config.yaml
n_layer: 12
d_model: 192
n_head: 2
n_kv_head: 2
head_dim: 96
d_mlp: 768
vocab_size: 8192
activation: "tanh_gelu"
norm: "layernorm"
norm_place: "pre"
norm_eps: 1e-06
positions: "learned"
qk_norm: false
attn_scale: 0.102
bias: "all"
tie_embeddings: true
parallel_block: false
init: "trunc"
init_std_qkv: 0.0361
init_std_o: 0.00737
init_std_up: 0.0361
init_std_down: 0.00737
optimizer: "soap_variant"
lr: 0.00493
lr_mult_qkv: 0.7
beta1: 0.95
beta2: 0.99
lr_head: 0.00671
warmup_steps: 200
schedule: "wsd"
decay_fraction: 1.0
decay_shape: "linear"
final_lr_fraction: 0.0
batch_tokens: 32768
seq_len: 256
doc_mask: true
train_tokens: 147300000
steps: 4496
dataset: "wikipedia_en"
Each number is 200 + 30 x the weight over the matrix's rms, rounded and kept within 0 to 999. Layers, rows and columns count from 0.

# up: layer 6 MLP up, 768x192, rms 0.139, rows 691-694, columns 0-191
# down: layer 6 MLP down (transposed), 768x192, rms 0.118, rows 691-694, columns 0-191
up691,269,195,226,184,204,222,219,220,217,211,149,167,207,159,236,239,220,205,181,226,267,202,202,176,127,108,114,170,139,216,204,212,151,214,199,254,245,193,223,189,236,260,190,195,192,280,185,252,163,194,118,174,175,208,178,178,159,198,199,216,184,237,210,220,213,79,223,190,146,196,178,200,135,181,176,138,230,187,162,229,249,257,169,209,250,181,229,201,203,207,224,193,181,211,199,145,209,216,215,196,164,202,160,218,241,193,236,220,209,179,209,224,229,197,242,225,188,226,241,227,213,183,149,199,190,171,217,256,156,190,200,132,231,184,239,220,241,169,176,204,185,151,181,190,172,193,235,231,153,234,211,193,163,164,152,221,195,221,233,248,251,231,218,225,221,209,156,187,219,218,203,250,171,149,172,204,200,161,126,192,239,227,197,198,217,239,211,208,203,221,157,152
down691,192,159,225,231,178,172,225,231,212,184,237,235,181,257,203,218,202,260,217,203,158,212,165,218,161,193,173,247,215,191,224,226,206,204,285,238,227,171,205,180,195,167,198,202,180,198,272,129,181,187,202,203,252,193,192,242,218,220,136,200,192,206,211,193,211,195,195,190,250,141,201,201,203,153,227,250,212,173,208,221,182,214,174,149,228,202,152,162,225,211,185,179,243,206,260,146,174,188,197,210,157,241,245,182,205,212,181,230,119,190,195,227,196,197,223,220,171,101,173,136,218,225,242,180,245,160,157,234,161,149,168,136,169,178,226,216,191,225,203,162,204,180,249,190,199,175,155,267,205,161,224,192,195,190,189,185,222,233,202,149,232,212,218,199,187,188,195,175,216,224,213,272,224,231,223,177,204,213,265,201,185,194,149,200,175,211,175,209,188,148,236,211
up692,225,186,205,195,221,188,211,191,218,198,176,169,141,154,179,195,199,141,176,195,150,170,209,198,164,195,194,199,178,208,200,249,253,182,199,213,183,168,228,223,240,198,151,224,204,161,179,175,175,234,239,198,212,223,174,209,183,173,213,164,186,191,194,161,185,205,164,146,200,216,186,211,193,154,198,168,193,245,175,192,206,191,178,153,260,229,222,232,210,246,181,206,175,225,205,194,163,191,191,208,235,202,151,208,231,181,168,222,185,265,270,156,223,229,230,205,170,203,232,202,176,194,162,233,212,212,206,219,189,200,174,159,164,172,183,211,158,156,170,233,150,176,207,220,190,208,199,164,179,168,188,164,254,186,214,251,215,196,202,162,186,206,218,234,184,184,240,242,259,219,208,200,263,174,156,202,229,225,239,194,144,206,231,219,203,184,187,243,225,196,182,224
down692,149,205,223,187,164,197,142,188,129,180,187,223,187,242,202,198,213,164,234,206,193,217,206,212,203,195,232,195,196,184,224,212,192,244,237,178,258,186,168,153,194,202,184,190,180,213,224,220,173,218,248,247,149,198,191,195,239,182,201,227,208,218,114,249,243,213,244,159,184,192,199,176,240,168,224,199,204,218,178,266,210,151,167,213,119,232,207,164,182,209,195,193,228,177,205,236,186,222,226,214,251,205,232,204,160,233,203,217,220,221,188,161,183,178,239,182,224,212,210,141,241,215,223,201,231,186,144,208,210,164,202,204,133,209,186,205,203,204,130,170,189,213,164,172,203,219,191,237,187,217,210,142,192,235,209,237,134,176,239,189,233,228,172,189,180,225,200,200,173,213,203,173,170,204,218,228,188,192,156,166,181,73,200,215,263,223,152,224,112,173,242,176
up693,263,203,177,224,203,202,222,242,200,177,201,191,223,205,226,253,233,176,196,173,169,130,209,223,203,195,221,180,172,165,179,181,182,147,210,238,178,220,165,196,230,228,194,183,223,213,188,185,229,198,214,223,231,246,201,222,205,179,207,184,189,214,193,175,197,178,178,190,207,216,198,211,215,210,161,194,168,163,162,203,192,196,182,240,192,225,206,188,221,189,199,222,224,253,152,192,227,161,223,199,223,213,186,192,236,192,225,191,184,168,221,180,176,211,189,233,177,191,168,210,229,231,244,203,243,232,178,231,217,194,197,184,172,266,169,163,214,209,195,217,117,175,216,211,197,275,188,169,179,168,232,185,191,154,211,202,180,214,151,200,185,230,208,201,178,180,227,146,204,227,209,202,266,139,192,164,243,176,220,181,222,217,213,156,211,188,182,206,201,189,194,275
down693,212,183,189,164,246,170,181,206,195,204,205,184,176,258,160,217,150,257,214,123,173,195,199,243,166,202,229,186,191,210,184,226,214,201,204,203,192,186,154,256,181,206,184,189,227,174,207,220,256,189,176,230,168,198,258,161,251,226,151,178,224,227,217,172,153,208,208,179,196,208,177,192,214,154,177,195,223,235,213,262,195,250,225,212,198,165,163,227,166,178,175,217,192,193,168,210,227,176,170,205,166,208,179,190,226,210,170,178,230,155,190,165,191,194,186,220,162,193,185,211,182,202,232,255,238,151,216,156,257,294,211,168,223,225,252,205,239,172,237,191,233,189,239,193,163,209,223,218,197,198,181,215,207,195,211,193,243,214,234,210,199,170,180,215,209,221,216,190,198,167,145,207,253,240,200,243,192,224,231,221,209,143,178,201,161,182,202,209,214,226,163,213
up694,191,236,183,227,203,139,156,211,220,233,216,195,205,158,249,218,196,166,218,189,143,187,199,195,168,226,180,226,223,221,159,212,193,188,179,158,193,186,234,184,256,248,214,190,188,177,194,137,161,152,206,203,189,250,173,228,153,181,222,244,184,204,193,175,195,205,212,175,183,271,197,250,171,178,203,184,155,219,185,221,208,233,224,177,172,224,143,231,261,177,191,173,213,157,212,212,236,183,147,157,201,157,152,170,237,272,176,269,216,172,186,170,172,222,212,242,218,152,242,239,173,227,200,193,222,200,215,225,213,235,217,224,221,192,231,172,144,208,210,217,217,235,181,206,209,120,174,215,149,193,206,197,198,218,198,194,172,179,248,228,208,206,197,197,248,171,225,203,178,207,247,202,233,192,197,236,194,183,198,190,181,170,205,156,227,217,201,184,209,151,200,254
down694,249,208,214,188,140,250,183,242,259,167,194,195,203,226,181,193,177,222,171,200,227,154,169,194,200,202,194,185,190,238,210,199,169,178,215,196,186,202,191,236,229,220,210,211,203,172,188,175,216,253,196,188,241,178,197,192,173,194,190,153,197,203,110,209,196,140,195,166,219,183,195,201,239,255,146,220,217,191,150,165,186,135,268,173,213,181,200,167,229,168,209,174,161,273,155,173,169,210,242,193,218,201,229,243,145,185,167,104,123,269,165,194,201,142,147,137,152,174,173,190,197,190,206,208,251,175,197,196,201,217,247,231,221,168,185,192,231,242,190,141,197,214,230,233,197,218,210,212,222,245,164,250,173,208,198,197,180,196,197,205,176,201,226,165,161,232,205,211,185,206,207,208,153,206,210,176,192,214,232,235,170,232,224,212,171,209,235,196,209,244,162,215